Weights of a small GPT-style language model, trained from scratch on English Wikipedia: 12.5M parameters, tied embeddings.
Each number is 500 + 25 x the weight over its row's rms, rounded and kept within 0 to 999. Layers, rows and columns count from 0. Numbers have three digits each. The size before them is the row's rms in percent of the matrix's.

# layer 3 MLP down (transposed), 1024x256, rms 0.0936, rows 734-840, columns 128-191
099:485490533531554525498490474493502476515498482500492481503526526505524567506497540489575500495475482473473490501482505532512512523465519475501531475505543514512513485560506540471452501460462481
101:490501536438488502499500472503455525479500482497472497514516479479451459503476527497492543505480545478517486507486498517511518508487506482456481465490553516523495466501511505509485473524455532
107:482469478473489478496520485438515463555504469495477538477469488477511509491477514509481553512532513494480491525473438511467474488461486490471495491488454518497549505480461502544466492517508479
113:499522491491464485543482548509538505456495518515500538480496480514511524503535501515476478473488529474533495450499513511487514502510513500531519442533475534465482475467509524521512536488531476
093:480495477457461518468493474500519502487516463477459480508479485504447495496507501525485505501509513482482448457526506524536499485586533528510492493521453531474527448462481459518485515516550497
084:482494542510464461468491488479503518468529509525510526489518515512502483484484501551487459507502513517520530487435503529506500492533508470486489509482498530515529464515491547527473471494500507
105:520483520488544504498475479477509515534483507520504493499490475513490488536487519491496488494530516460535510509522439488514515495512448474502526496458532482523518518485478497450516533516449486
093:556505481483546486486539495492525527471494536506501482484474464472526511510530518488473486494498478503481532496470519485457523522495514450541499523485485522491502546527495552489469539500499485
097:456520449459516471485491503488517535431502454547558531502515477531502533499531501477459491527458490530483488509490498522505463540504509488499497520509530497503496521463508507492499439481490492
106:498504529498481476516475533475521505488485503464524516467530499506477514466493490513506516531493510529507463515494496524500512488495483530495493514492516502463544504493532453511507492542481524
098:463490477522524498527470478510505479539527543515493510521537491466482514485530469526491509487498534495496512475507488492531494503477536492468510495487486501471518461500501454491515505497506498
100:498495454512552521483502520461451514493470508496520496508530483477506507485561478521522487500481492515461478496458519532512531552487494525525508495538515476482455460519524534485516488509501489
105:499515496526531527542488516473547462471528474473494511549485505512486516487517497494469452507455499491546514515478506481466502486545453513469523533529492510519498538526506527509454548486511456
098:477507484506487556470553491540510506514520508560482489482486494515535523509500459444490538508517573457496540521502533508517509487499487511464521491487469495487484543529485506463492507467512487
091:494515508478500509500539484523557478540500521527515519502509491538471526508467479464531533488489491478520496538484468474516504493505496511494486468508554481489505507500470524477515478492560458
094:521473485519511486474503515472504435514477489455534512473489504493519534510510504445490500475484469483516511471522501458501450518529521459555529491494496505525450515473487531468469543487514474
093:475487489465507474521502534496474529518498485484510519498484478525494534484505491446570498493517485495483484509539546492498521459515486494520528508523547530488474517491518489522514482488494550
099:462518522499506504516458474497515447524484470530505499532483508553558541530477498460490515471494506497539517521509496517492495531465538480480532538496508490506538509488518481513490533456508500
087:494494487518470489503504501480502470533479464541528500551538510476511491540482468490497470459518508461443503503494492528486486519514490513481475528519498515450536525511495515543448463508539470
105:495485445480470511492530468473519517499497462554493517492527531435499504496508459507483527505499497524516466547490546528484485473483451497517499488494486481464480485540504453472486533534497492
093:514507479477504492475551508496503516465478505488446514490501479512521519502499508551504517434469491491480510521506488489495491460475528505477465491476515517525528497495484495496542530486515478
099:516512471538459517535480482476527479511501485504498507457481498527468516489481500508491505515498458565539518474501489504457469484506509540535451479525517519485520495501533487513486518504517471
087:499505512522475502482472429506543505522505530508457526510472488501499531521521482500512538508524488487502498499520478455568504485432489518510507465487480508491477480495534540467494498538542487
089:493501529479485486505486450511520483481483474510506502522526466505453533485493444526469523475504521482462541484471502548485463492487455500513475478487501483531483548501528518516505510527506511
102:525498464502496505527492475533507476527493499488515535510521469442476488556467476482506477475504480510486477480507482520464526516531485489419483560448518471496482543570486462530476536445492524
120:508478530478548507482481466482531479491475476554537468489488468513452485522511536480526507499493494501501454502530504460474451495484528477509467483514534543478478497472529487469494479530454534
091:505457495486525504499491533430478500501510452467519481445485488511528495494511478520492481504502448500491500524495499503508516470513517461493536498478480493493494497492459528543547492497508492
107:496505503507493493500471485527503516529486495497518475510528495469503548488461402532496512467493488498493466500498463470514511525452508504511462504504524513505487518485528510552496466500513499
105:528492516464478522472468473488503540496485502580497515531485507526424498521500531465494474510490509491508535511495531492452492514470491522578482486487518528445496551477550513486512546505479515
111:556543513480487493447529502524516498515485491543509527535517507456527498492506517504513502542543462484501439515524509479506507522522491513509491509485514517519497468501482468524489528522481527
092:458494536530465496471495492483536514456512481506451547529526493474491507482495549515502502515511517519467498495528478498478517513522489477484525509514572474518513477537483505571516489508488537
087:520456494513530504538491480467525506548508461451523516483483505459523530445498522495501515494545490527505520535564508496469474482484523524471512499479468515505504557488468458507546456476505553
108:499460521483519473492484529504522523498489461479537498490502523487537546544508470507498499517461425491499496505470512510489478476538501491533530492517470513489529476503504505492484549483443505
099:470509521540517481468519485448532460496546491525488533478456520506514475514531468450513443526494492473516496466487473452515518465464483523489509528506496464459478519510517486439532500541511516
099:464528473479497476479475489508489493492460518488484519505532485518539501471471515526496507496502510538502479468497485560475501500437498524513495500499500520514503507494501503468498495518506469
109:491450512515522517498517436472502502498481451507449487487531495510489488543497511460551508438459488524525488478527460502483489519516506526536502492484457463553528508471466496534496506525453508
089:484505511484489504480483490444474545500464472517500484452532532453497527514514509503462482540490524469533446503474448533480519473550503503469497507516498492463506454495503538512490513473532528
103:514502490476568544485537536488477494469494537495542534462519499528497494517509520518498486534492460510499485474529477475504503468451510458525534520509487499509492492466492491510493502459543504
114:539445477501464483449512487499459472498498475470505499484473506474542515538545507498483495501510501468504472508556524495515507511482520487477509424470525447503506502498491522487534472501480459
103:504520522466478530515463468497509452502504481487496523437465472489477499529476472463539503501543517491466499493477559500540496472502534526484518490502543449536517473479489487489519503476469458
091:519480520488488468465521482520522496465501510485538485495432502497491503476523504506503476488465511510484490536522512505497478489517488491525483487551487453530557491501472494479539515475463505
107:501468507516475524520492549533518515528496509510504499536442479462489491527481508463550500523507477511466488491480439470518501484488492474489546544508467456449521513561528511510508530542510453
088:487514536476462469473502499488494487476489473550492525511554491507525496490530536504503460443480511527490472534526455541503503513494552517474466464474472510497496451479539538468513509496490488
104:477516512470491517524477492508481502508484520483492496537475496476548492502508475495494520531461541487513506480535499515539498539488505491444515469544531486467519414515503533521542521540502511
102:461477505493529495497515526528532521469505504564481466500489481486473501512495531541504513451507541537484522519532493545513502499541474475447437537519479491571489515523498511470508503507506516
091:483547485482526496472502493476493487510491449500509494517523503466490518517524500506512504521465520534497484549503479500541485441491473509504505509497511493536503471493481539494485549538526566
085:499513502455486501502501448497541490501509496519441511480491560493514447520453528496494517508467495511478526500479522513521494522466552513489508519504544479511510547463459495498500492466545505
100:449484483507525529520509543551487522503472510476524528485560495500538495500471507474483486561474454509497482454486476486476523543496501479483488496496523464511507534522492495470537546482518535
098:448479537487529482533535501487475492492566484479478514489507461480497522523486525546461474508498493469490531468451500521469496521475521506515500489534508536522486460448495490481507466471523491
082:484482510498500481486479460545513522474520484506526507477517446484522520525509464459515506514503465515505508558481530491531542493477542501498526444465506519508566501498517492480531520519442516
095:537523518478531470500497510483467516513490477507480493541521466456518535479501519454489490518509507502459490503529435483535533498520490482499530529526490498512490485481453499480510489484515477
099:498493522495520510515467544504487497495545509475488512520519534510499508488541490551510494485491540478508497508516471510540525475481463518475501471509475509489529481491498518490505516492534507
090:427510480484484534473514494518490467487502555488511514477509516537494497521513531530529494507441500492542539468495482475522506507472487483507459519514519535496475531491526513521510517533456533
117:519505502498518494518502556484462514483555522489493565525499496544478493512539508480486502512472486505525507526507496460497473503458475513489490498449469498487500499517528491497479493491444494
110:536538480492511475563573501516528545516513522509488448506513506503496505516490453484520468488514518496504496517534498552515524473486474495500450482523489544486495467502512498482470508435497521
093:452489503447490515480528568517490491465548487467519527451535549482509497533453460476472452520508533498529482472527526503539468500472510491518517511517494470493488490455534520490481477521526491
091:485495517492465489515488509518535508510532465472479520525511492486476501492535456493561463521512483511505558500474465475525469464480521490488537520507498510504491527513517508474487495452511486
081:474523494449492498520497521509474522526543487492462518500522493511493510532452499430494518477518526501498567497510475517506507552511512512425499480506522518466478527499517466516491476520447487
094:516515517498493522494496479522501477526517480502483487442498464505497508505498507514515511461519498498519527506516485577530503510498492512431514544513463477523565506488464523533510510512530531
103:548480486539547504522474525531483509476497501507471488496509511512462501498483498553543500466505489521463499529498494508490554461529513504493512547529514488504530525507472463489507495456494513
103:523488487512519469511483513492505483490534482475510498466483520517469485504506509507506511487467500518519495512476540497479546482532525469490459497520562509472510481485488508480500450545491514
101:485515518502510501543511476510492463534499564475479483487498498508496491519515510467500523534548488539491497488504498503504516459518542472515493511498544505511482472528456553511464520524484472
092:498507532522524514479546532464488499514497506561451491489502518441498508449487536513503489541495533474511478489512539472480520508502495481541496503475482534500517494553504435511483496493485496
096:513505542530490481477504516490487453487497506532495438452488476499448531547469524526497440495521500464532514475513505486540551481521499496479506567544487449495488534493489480510460492531494519
084:468495503449470491481507474477512484504501562525509499468448523531512457485465475501493507495512527545524490499537518511507484512495501531493526498461471519471497474483516498515493494481512511
107:538534482509513470476495461480478514477521478549504453505543562503498521507566464500517508504524512518487478506492473472475487462489494503533523511453471481457492481495504519488513511510486462
098:493500452495477537507510503509501489506477472530519527515521513521510492489465519496492522497497480525541535544503471529515528517458491521477493507480502439569497525492510469478514529476520450
086:514513474508439500528509548491520495482513496471499509505510492548526476468502480498514546522492545507500501535427529519502508546488490472482525480524509536493517498503505458528545532476514503
103:486481474477557494522518460498499549518481484519511509490491517522503479509516477493490501586487513500477536499502526561420526499485456534466486538486495489507480492468465498478510472517532483
114:538432510524484465510526489458517503507506529525519490475470535514497516486524512463495540513536452532510490497476503476485496483485468501497510500529545502507512500472524503487450490488530522
089:503513536513510488471534471528459479504529500488458493534508551514515513488489453489508505483511513496504582464537476516471493525514511499518464521482483484520579506565520545517512475490495469
100:504506489485493527502493527517488481470543499457486477507475428499488495492481532528468459490519499537524546517484495538478468458490483510454472475480428480492492500491496477507527498489491486
109:489493484506481488459498484490514476449453507500468506489492475490473546536465474506499481517499511492491493519493515502504481544485475500489516524458496513552470532463529510516474500531487499
091:522534479528488475468489512507533512487535484485466452507523471514472544458527544480499472466505441516474461495540464523511498487542486567466486567484512487486501477488467514469520478560451523
112:483525488495454524466508505494566461481477520455515532511519513484466460487471497534520484492478544466491519514519483486479494512491526490531524541489500498517485465508534455490475492496523515
092:546489512537489489480500448518502508484518514526491494519526519494505467487455491499506508531509440490484495542515495507508501510460486475499516576525515511489468478478479467485485506515445490
095:477510461511509460503529488517489526430516474513497494500469538527474439514520496495481516488511525520538489484488503477512470491509524475498497485523478513518474505466508476521492506505487502
101:510462491477472483528524537517535482487499521544495518518464516541518477490470514485512469468541521530493466508479514521501542520509475494512457505490472492519519527472529482500476528493473531
119:527532520465540487490488476517474517496477496493498486502501466476485459487522490504482504524484457514509515497473508528553503532485491480476470468531509475538552508525463554502484531487481497
105:495511493503458484482517538506484488451481501512474502546494484462489522440483463546490500501494522474517477499469440540537508510506492496506507429541495529464535515487495456445453494465503456
098:509516532487483483467531528516479531479550482521466497489470535484525487476472537506500502493510528514491454522512510544488475543442501511458483506454513490507455505497520521547518500468495466
104:489502520522518535486505533529485502475514502505454468492467467545487511493500480466442461472505486452529502450510527540521550527496530477518516526491493456527530529475495494548472525468504517
092:478511461529528471477464519493503511449469500518504478527456512482500496497498498451488470533470467490521501506508480533513497492505476520511492463484506526533506536509472469514516539518451528
108:477473512498498438507493502504467509498504476522499467515513477499523534509486477524473500527516496505531479496490522500488518538483467498509544480502513441503521501502534512509538515504528518
101:516500516497511510548520503501485525522522504499494510466559505513506537511512546505494432506492499508498473513551512453511533519507533517499510539498498476472525519529508461516466508512468515
101:502464516492523516531494509482464562481486539481478483538504514522444511488488466509489502520461511473508509431522489454473527513502466467516479514540499515523494495508495468457541461529519496
095:503524504499515517496450530478454468491547531497468473517479473446517512495514480503489530493491485511513440523500497531515507464527526462480543494509457479468471511507548516538506538543498547
105:527484465500494504539534559521529497496496484486502492513465485521498480493517485493522482461494466478460489529478482518474460449526533463491483472529529468543525530491492497521475473525488470
104:502437472496509503510502515492482461480451496443515524502547507496505508507535480490495489488480489437476545506524445532485503514523563462528477498518493471508499490508457481503486449519568501
095:457519534426508508467510519523475504516484483491511510527506520500497497499525513488466512509481465501481485530479488534469461541501518482472481496504486487534539510519476511537512499496519509
094:495486490511468474553515520503512466510504528471471502490509552437547509527503492489458503541493554497530539537559479494477501480498500504492513506503485476480436520472504527479476486502495483
113:517517510592510518505536483483518493504545510488500483518488439534519540464522495493547551495486499510475530536491521509519484521490493539485501489518482512516502470533501521571478514499485498
097:533489486548557478474469524439484504502503507559516493501490464501473504491482507477504497465510489482481524512485498478525494491461486517482462538526507520521448492539493493485514449509490473
121:541479509504536520505501494482528494480486438538524418440485549492531513508515488488497537497513489474513472522551489497513455502500506516509513499494471513488543481505513465501497524502478525
109:453496487497461545496507517510518504539466516478457566532550471529490474493492486506472521506520471474501461498504508467556486502517474473520518460436486478511502498536515480506472467488511495
100:518471451475488492468439544475501515514487519484529530479522502465465513507476495523477523493501512481459496510482460469540487495500539494521522535542498532485470532517507521498497484560478464
096:488519500516495505556494510495505510487498496485518443535504540447478502512516482475499483500554474497499456496422519515481495536510517489457518486517488432489519456492523518512513536489507553
091:516518510526530467486513461513536521488509542499510484518475489515514451544480521514488534518501502494459491508506499505476498500522544490503483490515539513519484536464460463498522493465496493
094:529496464473516485553506475490480542556427491513507515538475478497521504510553548527520505487510495526514508506524450516464470506521518514522479501498533528523528498474498466509497509519462520
090:526433471499492533534511438522475512514460531493516525521489471489495515490464527517478497477461527503508483520526493533438494505453478522537500556515522494483491507517549461447476494494552480
096:468463554473464496564488498483523547518496461490509528456514500469476482476526505495483504495488489463535501476484496493497519479482483509493504495521441514503549509514494462504525471490509558
092:522527517468505458473485475491509485500517455509477502514508526474473490477547502481526513450493511487504501519477475543512480469491478533494465508505446448500482495486488518515512495486526511
097:494552517475506506505486512523472536490505514495539497521547495517431490495448527518526492507545477499480518514493455501509491534513493556525479488495521535525563518509496432501521496501504504
103:486465467422496516468522487483517469525487519517514546496513509472513552514504494474499468497495482549488449477519473526502543482467496532504474501567513468497478510507454491455493460507470534
091:520490519497515520509498499508490468503479533505526508504516481542478491485514447531521488517506501464505511559504485507493537526462536512538520435480482469467568527524511509461458491469443463
106:540454468467520472505500517523508485498523532481484486557495484504514479531501527473523462460551492475493500477502494496503527491513498492498485530509496508497516524525511505489514508455463549
107:475474508523505488506479507458462494488528484481504493523501480537488459520513537465485534475477528500544492503492511492505490469542512563506529491489524495474507504485492504500536481507468509
# layer 3 MLP up, 1024x256, rms 0.0813, rows 735-841, columns 128-191
101:520501463540537540504484535493524539487492506496515476481528490476498507515487502442485457483493462504527493518506492510483474532478540509444450535490473520519499478506492513483470549444561468
109:530488465489494483536435467520494490496471483527547513522551527497518471438502522524500511528503566485494504510507533485512486488515504496457465470484485514495474551552490498511501495523509525
108:464502511499501462491499535502532475515498434476517499411513472527483439523548490508462488463489494506493480510485495461525525495468498506514528463513529497460500493537486507529528499511479515
096:510471477532529521490510518485481528502491514505488535483485483521498516488487521482528513472506464495524478506503509466435500537528445485499460476456509510513477489511488468444506504484502498
082:501490529528520557480503466475546473471485498537495524471508519489467487492495504508488460485504511447519536449479514495511550551537505500449467501435495516510501442488539535529495538473521465
102:485482462511458482481491499498461526496547486500466523488489463531476510446494501495475442489467468551547516494510545506456468517515515482499514515489512463466504465473525442493475501530501522
093:461522507521494477512476483437487490511512520506508509507523504475470482508456479514495492479483482473516520516489519492566495487530526472496536519511514547478504535522497533538489445510473465
088:505511509491504494509503496499508443503499517488491503464496463509518533474501531497493509493528506490522534479490495522476530508460467528437528442476530466464467500490481439525489528514526508
103:496510531462503558490489494493486478492492486518485530460471497505491473509506549490471523537472533499503502499495477423496505503493528511480538492488507517518492461517485502531477469485501484
102:457500529497515501521523522447480502505503552510502512484489504506513499494515545544505510463475540498513475521508509460497504500493534483498470477518486475470515511499479515473542580540463507
104:475501524513481539459507463508505461465507461515491509509498549493508508494490523469476483461497539496492507499491490471481522472477505521447518510515493505521535513540491481493522511518455511
099:484489525564518550481504485484492528452501504456490548518504485520520440504536549468474482447496534458503495558493518487490511500528522470511482520508466530547451468504466545500517496473480524
102:529490509496464473522520506505533481528473515475540456470493473493475512475471539502524496534530468495492476529484488545505507501525503501489485538546484494515483504513505502494430492502508471
099:510478528528529479492502502464497534461455494472505502491510503523521519491524458491485478490488468548497477486522537441495489494505524506479512490484472464495483480542500529501529534501489500
098:494516523516541522518454492535512502503507507491489484461515474506494486496507501463525482538486471510493487478491513493545488483526539479492483504483471481512521514450486507420471535495484565
099:480500532487533559501544505500528450465465482482469502523485510515492489492517481495501490520531471523524486449472505474493513534443494488519467487500480482524477501482473516529542506505456506
099:456479536495486506554470487439510491511519548466520492493518464459444504471568487493489520496503508478460495527481517512520514513551532516550559500496495511475443525439482524478470471488478507
100:489499536495522473499511502491507551497534503483524505442492454521506521486505498490532512513500490511532504504500516508467510542519501495522539509526434468515474528491480487502530513527461495
105:520463551455496466479499521514512485560517494477557495464514481500489505518456502524563467517514524499504508520513458528473579491516481494502521476493506532505500505511456510479465487501484470
090:502510526536495507506530476507453489514538490543484513459500478508515491477553461546514520491530496513517453481456484533456510482501510535531532544499492514469494433503466461465501528498514531
095:486509517496488491518520492492499479497518503526496536519501468478494469480522502459506492501456515441479506460517528491499485546503467497480535501463516522523514469537498524513528515456530438
096:471502501462462471513465513513513524489500548507518464503494485540507468508494522498522514472457490494470459463485499537534501489490448491492517553487552477458520496488489474465511518485515512
094:511516495544488559500486514512464507481477473457506500488518493513500471524519522495487496519499459496512494486506468462522472495507492490485501519508480513449484489525503469473536468503457436
099:468532446522494462477515509505505487486475515474524507493511481534506490519539489526473462543471505496514489532476511473505515505481506469485503519482494503495451535515514473492518483473513508
117:527512456533486492504510522488531506528534465514463494517539478542525531516526472509471503493513520483527503479472484523501499502481472474484520461480477530544488483485500455478508427520484462
089:546505455520502488499454484506480542465497462465509499492505518500507481492486516488497496475426489527476505474486454502479495501511517536534532527488475466451474441497479499476515527503501536
102:517461428494503523525504527524518499483481483503486516502499529512452518520498499521501472559489504475539498498541505530502477483496498546548513473500501511461520478505517487507493458512529496
110:490480479509545474516504464539459517484504490467495518493491515518476527465444523531487499521474509489529518500471502502511538477549508507505487543504553456514511468520514454499521484515493472
108:521526483503504547482520529500502481469485480549507541503489474537487518500448507489538504465506497494474483504488494488508517483485521448557558499469526534515535483534518461526510465531474450
087:470513546520483495463534532495516524525480511499477503525539482490498492471527510469513459498520487518502497499529498476526492453528543510504498494511511532517440472476472483532483451512483524
089:476523459484507518485525517519501475492501517508494489519522491505508509511530496474491478510473488520536488498531510491506521481529517533516457498496507503517528511490530491532508505504504506
104:552489501467555489485548482499467489480478495486502485513508511476541521469499502556465515499533509498447556504489492508463508533475491517477493529492476435494486491524485516490511509494529542
100:504478483490474496466504442489466513509506473505511519505520478557517512480480526519483511481516498489515508530495513511521431473512513498525499520481495513493484432513518490495447544465462483
098:478519527478479502490450493479538525482470452471507502526480473482493487497510493511495499476476513478501504530472563512508510499516504479518530497459488538515503480536464455502487481537452495
112:447454511531478518510477531477526495557481481480557490450484495537492499482508459475453475500476513527449461458501496500483494548509502518510546537500524502485528486483470502502518545496453504
092:529498445500462467502560506506508440468500492512528481501499491546467511531469493481506505467465537485503495528502531480487525502469523471467465537499520517520488506506467477511465491539469493
100:488493498508537457481467431491488502476482516521517460470495497492466509503449513517539526508531508520482482483471452514464465517497488462520452504490508525481526456516480487543489538496524470
102:493473482497486471501487493477483505492507502474501479484453486488504473529477521503490490507513494533507518498500511485472474455493466483494487497498490496478495468477487463483511444498577499
101:506508520516475464537539494531491487486528496526494497519495504510535509506511504505495450502504476507458486525508461470473488483457504513498496510485463498491556508532478525465509499520491501
090:544490489498462530484500501498482481540494489512494515497535461510551452553518455500531530462522495519517498496544582487519472486508540490478507502478493525512512503522515500521520470459484506
108:547498510494516492559469501475503488531474492499556522529494460469507488496481484544496473484457528485459517515494495498481525506488536474435503487500494481493517500532486534477535518508500494
087:507504488498494494511543526481502526562541490519536519471478506462471505468472458435539540520504463518490506507461503485518494491523494511527502497516536510513477507505471492563514519476493478
099:507524497515526502496480504426466486529505478529505468516504496516494480447464528491490495477506469523489500505517516484480513507518506500492503499513553489491510491508439526465505488495556473
113:504515539517452539505472542491503495490507540548548500461518455504529478507520476518467476559492534484515440478520511481458488511513493522533523515482506487480541521521531452515510533487480517
092:501524545507519461513507498521541483489523498498531468453519478444496495521488486523524498493478544475500533519517487506510504527478499524498464491486502494456477518498490491481471501470517461
090:470480480487495495496526531483491520519541544459546483486441449536443506528534482469494513485546524482488437465498508493466464461546523470523493498521479501454492483519526502489519488530469503
105:531500496495507497493515517470526506431508496481486521515498482531510467471497464443480468489455497506432506509491523522506513511494508459515548534482507511510517471533465527486530487515456507
100:466499523512469463517493514477493446501494483512534516467512463518502466520552543489482512451478500524521485485482487495536486484510473494411505498543506474530486482497521574519492511507510483
091:520545491498498498478503529499492501504478572496524494509465507470465487462509536543487446504498545492510533444494457471495480528520462498530510522513486507470481459482472549503528527553473525
096:509502459474503507493535465506518539475529482506500519513501462500452492493476471428512469528502519489504507524466474501552447537520482434479506509481521468469505519533498508517475486454463512
101:479497514468509464492521462507463513515505519501464508457521492494500534533495514503442498524489512460472471505472478492474507497508479514499512515533512533478494505476528484500483483551485519
091:496493489524527481484465536484502488535537513531531478497484503504493494474477530502436491511507447511485502530490487473512508518524502481520476548454474458504501455561436489505478482484491489
118:509502479496563506509541478517487524489491502449532510524531492498513490512537478484473506492494547547491494482497518499518506498520507515487500525464507473512476496482529504572504447510480459
107:508498468540460452521473538515462524476477536513492493497460492519548508514505519476478468470512502524541484490520466508487501492537500491517492496484496507477493489520486491492501543494493496
101:515483520474534537485476548537507483453519522499466468499496516546497486505491516506471521505501486507490486506457497497502517480477491530455511499514476518491525482497464503572503512516505472
095:501482485477516486470525471484459492531483532504480488455518461498483526498464482503463486479526463487506482489475478516477500537503449502526509501467509508541501513531475492534511509514505525
085:536482480522504502451499483494510483513493512533532467530478486503487502475553464480507500521526522511520498491506536507506544441523501522520484537489477451525547518517462502520522531455524516
096:517473491540446504485489496491513493472483509493498501499509486523534512516475473500529494484505492483502479495508516490524531496531519516513503515487535517520486478523520483493458505510452504
098:520481506493524514475494518496552499532521517519562478543508465492549483505495522478508489451529525468537517501455479526466487509554512509533528505483481544485438477520520498499510496509511509
093:505441486466505486485554511475486494481524514485489499486485498520499496488458466490522508507531494511524561488524483527510443536511514468510550479510506530486494519505513494452513484494471506
103:503518482473515508479512520471504487453487492500553503512517496519495517514496481540482492494498457470488490513475519538494476514489465529535456494493428538500498539475493463501506428462476500
100:508533500474526514487490500545487523512488506512512545479476509459521503518507506514543461518499556498470471467515516465475501534507476507532515476487553477510488510529492485475472516500517499
104:502502489479487467505478491487459495549515534424479443483482506460488507536553454468503500452500517495531470535485490484497495516523509512519476533498476529474516516541525529506525470526465547
096:466497515480530501537502505492520536492524490496502510490516479480570536514567478478520483490507463521569464510564501501473501506492529465498488506463530494521493460515508518472502484474484502
112:488492480494482451491514483497568530527506505471508486509516536507551512509505481544460511531506524501527528483501559489500499513504486471490501489482518502475497509453496540524510526491488496
098:501546509563488519468550466510485499454529557490500502520523531423490477502497471489478511457493497532490500493521496505517449503533489467490530442473472522479498480504460532479492502506502510
079:549526492527510508498508559486525481507508495454500514487514532474479498502503527495523503564531494490489522492516512493525475512458534507458452454480518478503466539459489502504474479491483520
103:479469495511454515497494553525471476484479496472518505498496500511513443475533489521480486503487493508503488534498522466535486518481495460479469527533497508545536512507540499451521516480490487
099:494504463502513522494497525517530491502497500449510486472516481486536532482431505527475494507497528522501514500526491547540502508497518492487496519513492487467479496524476530480535497487498458
085:492495466523534500489488498520469478480531449490531471499492486536457487546475527474497490503488539527505482496516535443498488462479470469516524479498468459523494491465445480490530492497561455
100:520496529472528473497514483518480546511467499506530519482484497531510485495536493475470505511494505533488514498489492475509530500522490497482466494501490477495520513496496494521502471501444476
103:543507484501531521476522474499489508498497545504459496468525493491503513520490508463517515505493533549505526516464509513504490526477458457551550520435520508498485518482502487485493447533512529
097:528507483495501503480473519535502544509488440520520504505492471461532490507495499499517508527491530517532509511553497540504502493499544473487495542461496518516526463522458482517490474532517477
106:479501520497525507495534547529522533473470492524500468508503508503519493528465516472545508503484467483521512523512534490528498481498516537470475499500487510565480470490458493518489495509484497
086:487469516511495479526497466461525520479514500546499463478456469511443500442478481497524511494508527506474498507499497498478496482501471471522493444510538495481442504511484509487525478532457512
089:488525509491503477506485499528493456487486508510465468505495486550518480508470515544537506481500510517513479509529463467538576545471509464438548509476473552533505469447512486545512506545517499
102:503524519473491436510493491487558492499482510494477498473473476529514491520509499473518519527512470509536521491455514503509485518449521549503493481484531498473482501511504481494491489518491478
120:524499497518516514521514505520492526512511523452477472481524489509533482466505489500499452538532451512461518507499482558513516542479457499499470504526522488487508538548538526472500485506518482
098:529511528484477480523527472487514499481490520477533500478499462489469511505510513483513512444476481526504481506487535452508482483483465492522487495526527506544484478518491424522506518435496479
088:488496441503491480499516519500489424481521474473507496512511471483486439448519516510508466497479506509509499545490506506506523500456463487528478515507486501481528490523484541533500497485529452
112:447485521485463533505499505485532489505495485521509517456454528489467470473478465517508521508500489502552486485523501518470488529549510513489500532501527489522507490491497458494512525512522497
094:529511491447526485484479475465475514530495541470500498490508470512479518527529576531491493517498519480490555477463491496503490464478493518501505500528523466489482472490451542511510468532499531
103:499533500529485494503532534477507529496506557508509503495503503528518493495506511476519504476518489535495510510440455527473481510459468473457496499495469535488500453486495542536492515486567505
112:482524508508489543499471474496497462478501510468479503478570510465480490532515554513455462474468511510486481522467511491475527538490544525522507515495497481490514498455485493518514492470475448
099:513524515521521458531511490541518406502516495468502516479532494479516531502489518554482581491486466484509534493509517483507529482472530478441507503506476500502499500483514504556496464498477500
097:505484523452493480498505480523449467498521463517441487461546539537462485520440518499491499458492533499543497533536502544504510537486482514510497489474486519483466540510471526493505473499492518
104:487530543517479495499509509502502495440541550439488493496530534488479524484527508523517467547487511522479492495499474529521595519468509435565491503496476502498480465495481523541540490525485510
105:498506504508499497501510474492479476489529474479520473474460531516480464452512511490476502504482488499489466440518553538552518494461450490518475504505519537517454508512498496483508504532484503
095:514485528463488491499500502491511501491544487505493500524467508471539517541486459469474457488450473471453498534514457479487536514509485450505526462466497516478500503500502528491503493507500505
103:527569489523510493525477494484475502543490513509497510524480508536497501513540488512506527518509505500561527470501518501519452519496488495507505521484475484488527502474456499513485512484524516
119:495514475509501470520506497520526484510495512506525464500473491500516491513441478505520535507476442486483506478496505536480515497498537495451487498491479557524517466502523470495512484525469531
094:531510461501506489491507513532543507517492464498506532516516477485508473509487471522521539508532535487567481475493522456534525480555498513525488489492488492506513494546519530473493502551494506
119:474512511468467479530502499520498506463499475479510511526478519481551526543513531525464529512492535458457521493547509512528493500488536444480515467520455500484500504552483477499509491535515493
107:526476510506504494495526543467492526485524464488496459497479505496536504507476525510476507538541528503471497513511502511484460501513499504440531502481466551525551532510449513491507487525490478
113:490468536514520520502536465525493475548508460454493533505459455480523489471514505519471526476516515502474537512502548486527508551476536501445487490487510501479544510534494517517481515487512517
093:492466519514513527541525528490508471480531502461527473508515569483522512521520511496477448466480485518515537493504525452480462483492531486535538501497521515514528537524487472497515488513474499
093:514519508477510583498502494542476469487499475487451505511504532489537474509516463458502556507465530526482511524532522493489491529474512476467516504488528499453498475480471484556514524507480518
085:482524508512528478471508509516508455480514438490532510561511505526523470486564480502454471493486495495503499500468499452518493552518517480520503533494525481500505487494494488503499481554517532
093:534526550501504509504470544510483486512506520469498493477455521495481474530530529486521517540499517505529514483456525507499537515513513460467516513507556513537487500511561522553472478523477489
090:482524534474514534451494493526495531493480482497450504471486464538492505513467454517513516476483415521532512517527515522497491542468513509492523516472493479501515460506457527535477535508495491
096:513520511477501544500539499514485544525508512534476484518482496514521471480493499513502502537460501516513502538499502490500475470508519528502482465529459475479525528544521505516491549466504484
093:520542520523495505519518497499488482508540525510466471519487495485476533538514497518499525471497486520524478466464493462482502504455483509497468514501474457512494434538523519512511499531514490
100:506511565485504488504537517504508519508489496571492489484537536485476510457531491510494487495479540535480518497540499459563552533512534469482504508523487493506528486548458506511544489489479507
090:508474472516461477462560499519514509478471469495450459490510469498544511440516512505469555504512523518505467531497436463518488443460464548481500513528512503484522492494500495505512463460507541
108:485521455513473501523483507468515482490525474519543508461496527507482492498506492483491510485513477464503495531504475517472469473528498534522534523510470556507458455493523482467490482467484517
117:501516482464491471461536556498535504503474470453493528481538495455513504492453539479501491532530524508505493500459521490504535515527517488513528491529515514469499521517489513471500514491509509
097:511524512491517558466519471503490513475493492458513494459476505518491493504513474517551481532471478507526486542510557499484456478466528501470478507513541476500476480562495500515515495503467460